Each number is 500 + 25 x the weight over its row's rms, rounded and kept within 0 to 999. Layers, rows and columns count from 0. Numbers have three digits each. The size before them is the row's rms in percent of the matrix's.

# v: layer 8 attention value, 192x96, rms 0.169, rows 184-191, columns 48-95
# o: layer 8 attention output (transposed), 192x96, rms 0.161, rows 184-191, columns 48-95
# gate: layer 8 MLP gate, 256x96, rms 0.193, rows 0-34, columns 48-95
# up: layer 8 MLP up, 256x96, rms 0.18, rows 0-34, columns 48-95
# down: layer 8 MLP down (transposed), 256x96, rms 0.175, rows 0-33, columns 48-95
v184 103:522495479457525490494470452470511482479438475525494523528492508519520517491504409479497491448516514518470520513529479498470505470522497525520493
o184 099:538473498472549481504499457483516487478479512561512539527478517524506533472501465490497485462539504513487500519481452477509484469511498546535492
v185 100:497536455476473534497473537482460513489451504449496493500545463522447500476490503506502500517487474511516466494517536462517474495499469468524479
o185 095:494545460522484516514491529524463495500462538508491457495551484543479537476495508449492542465477467482506530523512477506480493505492489513487481
v186 108:498496509499440492549492520493496463512454500512494476468494509526438514488522511510520477515486460462495452512534507511530514465576469469509496
o186 112:498532534528510496549538518495507528521463509500524511492489503551477521496525489471513510484479444470460497509517513506542521497518485499465493
v187 094:491486503462468443537482530524551530447539489504512491473501496535504500467514504511512510517512465504489512491511499488466515496537511444510555
o187 097:505485461470481473512511520511492536458483503542497553543528533543487505447484479514497502478522503518521493532528515526449540471510468464493510
v188 105:509514490510489479482504481516482481494471484482532505501517515481481491527466540468526520508481518454499578503517503491495435489504492504481466
o188 093:483513497503548528465550486521509476469502487473481477505504480450517562524486563518522494486484513490484523509521520505531448484475454523516469
v189 099:487523496476494523524497481507524493541459492496515514502489523504469558489519453485541499472483512469529539524482527521484471499562483533513513
o189 103:497503494493495527464521513489539508507517545497487472507449520518471527485533503406517481460498464466510500543553511518502474506503486501498535
v190 099:545490472482524493484446492541523489520521501504477527470490484476442510509509526483506493499529502479505496511529446497496492481539514475504479
o190 097:537515490487507473444492498545502496516537516533442517529531532523459478558496473471503526465516482485493485537517519508484503473525430520485468
v191 094:457487506454536465495521506502478482480502519562529487483528511536499507490526469486532491451516467488488493513480518505520552495535536488496496
o191 093:512436505484563490518492506479461540507525473508516531530510537524502503477487500452511517454493504490464488479459506495458517492529534500518535
gate0 108:493479512455452511490505516498506487490530484541515531473534530489492533461519487500454516459537495530467522536527482502508495484498539486511481
up0 109:499512511521534460475500539485518460518524536504504526504506526500524484490494504496486483497474540467523503511516536497530488522440501488469497
down0 112:465495545453516494515482522494444436549512508472539501475436518540500468476508508537470521477467520490525510491515530507475484485500531495470523
gate1 108:469495476501488496449530460458540502522494487546509588509530509467533547482513483479556533495525496519486499545554499518506487517479475528523523
up1 103:527495518503523481545442493524508511479493485480476451507465508512528488500512500485472462510528501512501477512443508498466541480529510490475504
down1 095:499494483488486479514522508511478489485492486467511469480514523538485511484520459483498470505526476503509492474505487482511516443517538488481487
gate2 107:491553469512530461509499511496500505524525472476477501504523562515479512493519531498517491469515470504523482459510532515493541460530493526489499
up2 111:551466525517532498478483461493501479503525500539515477474486514495471487482539521500458457497492476485480499455495485501499518511468499512540497
down2 111:505521513501493484458493530511522490506510502512457511485528508464508484472491507423510500544529473518542537466469512480482540490492532562529511
gate3 084:498484463501506470534538504503503490445481537481515530477487515525509520495521480486471489505513533499476484507507531511486546471496457485554504
up3 093:523500499465526557489502522482558476527532455461502512481492475517421498506482497527435496497520521511528516481506502480504498496509518444501462
down3 097:498546464511511496503508538497528532524554533514482488503544566506473517517532478516525487520500461505527516529483484508478506501483502501501481
gate4 098:480485523502512486498477509508500504479563534543495524534492508515508461478514487505501495501501500468549562498480505501516523474522523564459502
up4 103:537475499508475511544500495474490475477555515481474476471478513500496468453478506497509496478528511490514494505509506470528481476514497539490526
down4 104:461542508505521466524526486518444483468480491531477508501476470495461505481505531463524491443496502516469452539492519504470495502514494503497519
gate5 101:463518480477487458477492486515465477538498503517525477485485538494502515472535456474484458462457484479499508508516527495488511545530525503493511
up5 102:482540470498524468478537493486511500508539498472495467462456502469520519498485513509483480488484480504489486527474494506506511508500496503413472
down5 102:533458505466500526511495474461526485474463547521484474501549514506478500511508493448476486474434458489474467491510483504524465519483517496513488
gate6 103:480486514528499487486520481484509504556501479488538508470543479540541480504527503499476499501506486473521506496522508525467471497461495472474472
up6 103:442457504518517476480484522495475543503533539478527510475503510503522453491478521527524543515441416441481454467491459500499509498507519500516517
down6 108:460483489501499493492509503480493467492527528466537532451501506516501442514499503546528536509488461527494511483483508536470491528529482505516500
gate7 090:522524504500516479524469516533501528550513489473494527486482493493477476549497521501483512476491476452506471500484500538499523566512576479501470
up7 091:534508478468510483486477482513515495503530503471483528454451458507469506547518523482486517473522511482508426521490510471511510534504506504502470
down7 087:516500522499504538535497516515494469482486483514486515493505479510497473488515482461519470485481505515495482496507528502480485517473518425503518
gate8 092:521516522504469527507505515519456520506476494489526506453513521491506484495493491523512469484546534512526508507523483446519521463507505512530491
up8 092:500516543494480525500485475538511536530459517502569491512465477459499482507478501528534467475489521487542492476489488482506498454473480485481489
down8 095:510484525486505488498511542490487463466517520488497490542497497464540508504453505557510510489468553515483506526479486493458511494508523471496509
gate9 098:507490487495480481531520494489494502427507494495483490424502487492465500517493480473486498496498499514528503512539476501518598494447477504479493
up9 100:503509444510519501496463477460457457488467514496501516517515516493514532509491506497501509465471512525501481500500502499515495517503511525457540
down9 101:531488543455542514514517480508480531484501478479556501482494486531514485507503482516522466496520499529472488491499480527531473519525460522489436
gate10 111:489481497472515506478507482484491445501504473533518544458491486458508483482523468439462511439522496502563491435503449525556497505523509542520466
up10 105:512520487488465459467531481498500538493539510515520504517492516507489561483484504523475484529443516450502513480520521464471506490446521485489517
down10 100:479478506466498501440525513510503505507540521544547560470517505501533535487497512451514524483535500477508528491520471519478513438470487500492506
gate11 110:495507515521458500514479518535505520521506505511527495504504493459535473557499520474484525534502532538470499472546498445501494503471477511477480
up11 102:497518556535513533469498538517563512494476514515504494491513486491499484511485493475472515496508477533497495477500522527512498525514525455484436
down11 103:556501493546468502483494516460470484518492500503505496461498447546475511504542493500501453531499501495478533443488450514501518518481490505498508
gate12 090:457528511467503504430461492491462463510483506507477498442499502468510459516538531461514477463492498507531511501502500511513510478511521499491510
up12 091:513479487490486556514492536500503512473467499497498529525515485497516521468505470497545510534548451491538501516513487508483502509460514510517476
down12 092:487475461489484453517522507535483477502496497512515481489479534466514480485504485557498506518521493499509519468498497511497482559513535468541478
gate13 105:479524435513488489528498474517531485514512484537489503480539534498527520487471548481528532505536482484481488499487433499496522494480490504527484
up13 110:485508535506453496449515529473494517468503518532519456501516513520509474488498541494527515521532442453516516489528496523484468501530487469519532
down13 110:498537496527482502500492481490497477518535513529494474517504488480540523538552533487450523521513535504579501501486491504461496500510517503527487
gate14 109:495489487474489500502490490461458464511483523461486506479507529513487498508504489486510479461477474480505500514579495530494514514489480541500474
up14 098:525518459500492513538500512464514522496513512514527528520524522497469505531489482486524484525551497487522493540505506478516490498480487487519511
down14 097:484495495476533525526471512527477521490491503501497485480445521499500474482520474521517501540513544516495444492508544477480491490507500497491517
gate15 099:499501495487484487536489514488466519522506482554497505501492478512433536508536532515506526550531549488510498479519490467520485549457478463509505
up15 094:536484494500512525487481475491544452456538504483508491491504495503546479534487492465507503481524472528510491526500516521473533461509515525494476
down15 085:485510514534499514510502455504512494492516524484516506497497525510564480501498544477482499488515462496540466536537495483512510530492515494507458
gate16 088:504522480515531506497524503489480464509512483486507483508523496489510525501544493463481485531515514468533470527531536493470541513450534475496486
up16 096:524503532516517554526547510496498473492531515516460512485549488517509513501487471485487534539496444476536453512493512503452555514464511492517503
down16 101:521486548502466537526512518462514513472519485498498454471521461525471521499520529463496474514472486472481467519515488505445531476515464482494502
gate17 095:516454498513469462544510472502476484466558491499521511494435506504520497466507525510463539526528521492506479470493484476493498472505530538528497
up17 097:472499511485533437489502499518496490467477508465498530511477478554516456503531492514460508473480531499510528486504510488488484535486478498488529
down17 100:465507485526490490519499455494526481477517518526465509513479516458502523493512479518482490453439530491490504487491494488525518487511464546491454
gate18 098:499522508480530526478481486466447497514467481502525474475504540505553480543518510475507501505481501455515502499519503520485530501512501482526537
up18 094:486506528514534523510496467490551481510438515484542501474476491497481446500531524497503480522507453526550507500500510539486505472494489474518501
down18 095:536550506475508506511490513512506558460489498475478459520484512495524560547509514528530519522528481478480454473470492479521501456488517522504523
gate19 084:467518463495510471529497463511503546511512517508485538459480539418515480528508488506488511515523477484464471507474471512497463537552509522495517
up19 090:458519455476504503518478481462472535556522485457506493506451511478476474473529502480479572500470502467467499528492460523508472483501517521498480
down19 087:523470497544525484517498521518490465514477500514496531509531465480473513495538465542505533522491476477482450524475522523474488551504480520513514
gate20 083:485491460505484487544472474584491502483505525493490468500476460479548525457487515484534540497465503509517514494495531477501482552488425495484521
up20 087:521489548534520466486497510440522506530497492523525486510507486484436506516460509495468498548510471448482493507489500513513483445506535484498483
down20 087:478490492531472468485484488513518508550528504507520499484482525480494517512509499415494487489526472520506529470538492488524519467494497552512487
gate21 101:449489482447501488483497538495490500485492491486511469465499503452525474477467519498515490514507518493466514510509478510515491497500531474506548
up21 098:512500441510459534519507510481512523489530514471496457487455505518523457470541566476498508478489504504495504526490509508499458493485504489469517
down21 103:523466560487508475449452470533477528517532518529521532500468496476504524508490495520484490499476511487524465510492492564503496515485480544496545
gate22 098:433479514546489483481532537475498498487495487520523514527499526502492476476531510511496542515485494519533502497503521501566447466514509505485509
up22 098:533482475510565503475494523487472493463494508492480496513531471476507478470443483515486514432524498506517536499558504491471519516479506479499485
down22 091:462469488483530534494498475507485516506496530466485502486507546521522502504485477480490476500561525505517523486518545491500548455510508550471473
gate23 105:508526458464517533487524525492461485457503506518517518499505473509497516491497510483497477489505538494478549500516517458473472481502500494497558
up23 104:532532492525491560511531504507476494499487493492509514489523477533471461538535445507463551506472459468463518513558484509488517484504516487521532
down23 112:539537500473497507533548530503508491508485554481534463531514525449503500496489485509514495518466537484506470529552540468468480522475511507492520
gate24 088:482457464460515532537502498497488532533492477506501482498452468530518522478481510460516483518479498506511478509484491509490535557521517511453525
up24 093:472550494525474450498502492489538535485480565522497550522522488476457499480502487529489522473501495501498520512525524536473511448508497483504517
down24 087:499449471516477461457512518476489520545490513512465477496500522486538485463482461488523497511538496482521472522495496496489475478499511516465482
gate25 093:480518493467500504492513474521500521503526497539469508497502518516492483457466540502448463547537503487538497504485511524516532481510530529476502
up25 102:502440481505500508523508477489463524475477511465523492498450488524521534465543499505526515504525474516496483480495510453495478466551483531493502
down25 099:471464449498511495487479520515506557491494495521486515501481540493503481484502495493484494491500496521523511462475473486533443496511478512452511
gate26 107:443529516501507536484491495565505488521541525466538534510499551486506480477540522549513503518510499458506470510505532518490488511528495454503491
up26 107:449482533474516450458484498547461470478510529477456449544503481493474509481491499501521471472511518466526495472506526506482511526472485510468440
down26 108:465452526462487516515494453492498501480492507519463542463536484485502475482464479472542526521507480494535506521518499505478467471493517479488475
gate27 102:473545512500459471498489472522501518499490506499470541513505477526476512492509503516517504505525506510534502473503546530513472502507485505485468
up27 103:493519506493453489479493505508525511551460535494467544521488475511488533487521492454471501522492496509489517450524516490520485520508469522533487
down27 101:566486519505469518518496461504519488494491519488460464472501492501499478496523523498504511436505516506478501453489510513493444524505497512536483
gate28 099:498501446508487502501514478481465491501480508478481497496445511521473558471481539451511470506505539532469485477484494522518485511474522535519537
up28 099:524504525514493546486528460489448459532519472483494514461516515445481460527506516496472514471528517480533513487554526491511514462532452504466478
down28 098:516463480492481578492513529513517529490497495464450513483493499534513495464518515527459457472448454471511481488507564499498486503474462517501472
gate29 100:491500532516480496482456519480516471494444548476525547485479511493486451452513502516477456479506500491488487479498501502538509518504529474513483
up29 098:520491507511525533483455481479484489468506504503510517522447482492555513519492521486500485482496548525487467520495519475515495493518524527524504
down29 101:536494459500523481554528465508517496531521483506495483528499470531501541504486503569506523474488483486516514524506512446538504505501490526494525
gate30 098:514544489494501479473509541513522508489502486541586488510486491512480508524517506495523519515525515497510529491473545523496544526471498506477493
up30 093:527499486462500560539516481553537520474483478565481485486466497517488473556491553497512506489493518500535507509519484471506471502472529504497473
down30 096:494506499530480487503470478481505494510504464500485513529468498500532494541455516517507501461525514501498486512511510477538458489518522484515499
gate31 082:489505500479454470460470497499537539492506527498508527492489534454503457492470527500452526471531514494558483461490495479521526518494538499535511
up31 083:495497487502480499511465531510483558497455547510458530522501482475515492481440519532464538460535494516496479490495499527507494507546487481494550
down31 093:510471536467519473525480464511481523490492518519494477564505478517507538505487473478542487515478461485468521503481494504474492488497468477492521
gate32 100:516510503507469529469464481509506504500468516523528453520428543491497469494515529507526467486514499484514532462501521499541505489525505536501503
up32 096:494496510520477501513477527509457511502471553504535500518511538443468502537474478469467496507443514509504468494497474507503510531507514556503482
down32 098:501500538475519518503527517494499498533519523490504523500500471513553492510480472486447505489478528472490514491445496460509500488553487517471474
gate33 109:508501511463493521496522429484528468532497461515453498442492525462529532519532477473537518502481543526506484495530543502499461487517506512494525
up33 102:538525539529513484525522529500487523480531512503496466513490471510431502507511521504498479532497474482534516503487531498503542484499444487539483
down33 106:496464484526481468511515520480509519467499508484495472456534491505486496474484474472495521524490505530508495475495526497496487492495517482541508
gate34 099:434487475520509488505498499544494486479514516487522461483441524467488482496528507497498459489480498478564542494514512531479534496553524517469508
up34 092:544492487496499510520532486523467512476479506493527518505532503521514488491490537499510555475508482539432475516485528522488494549516482468450512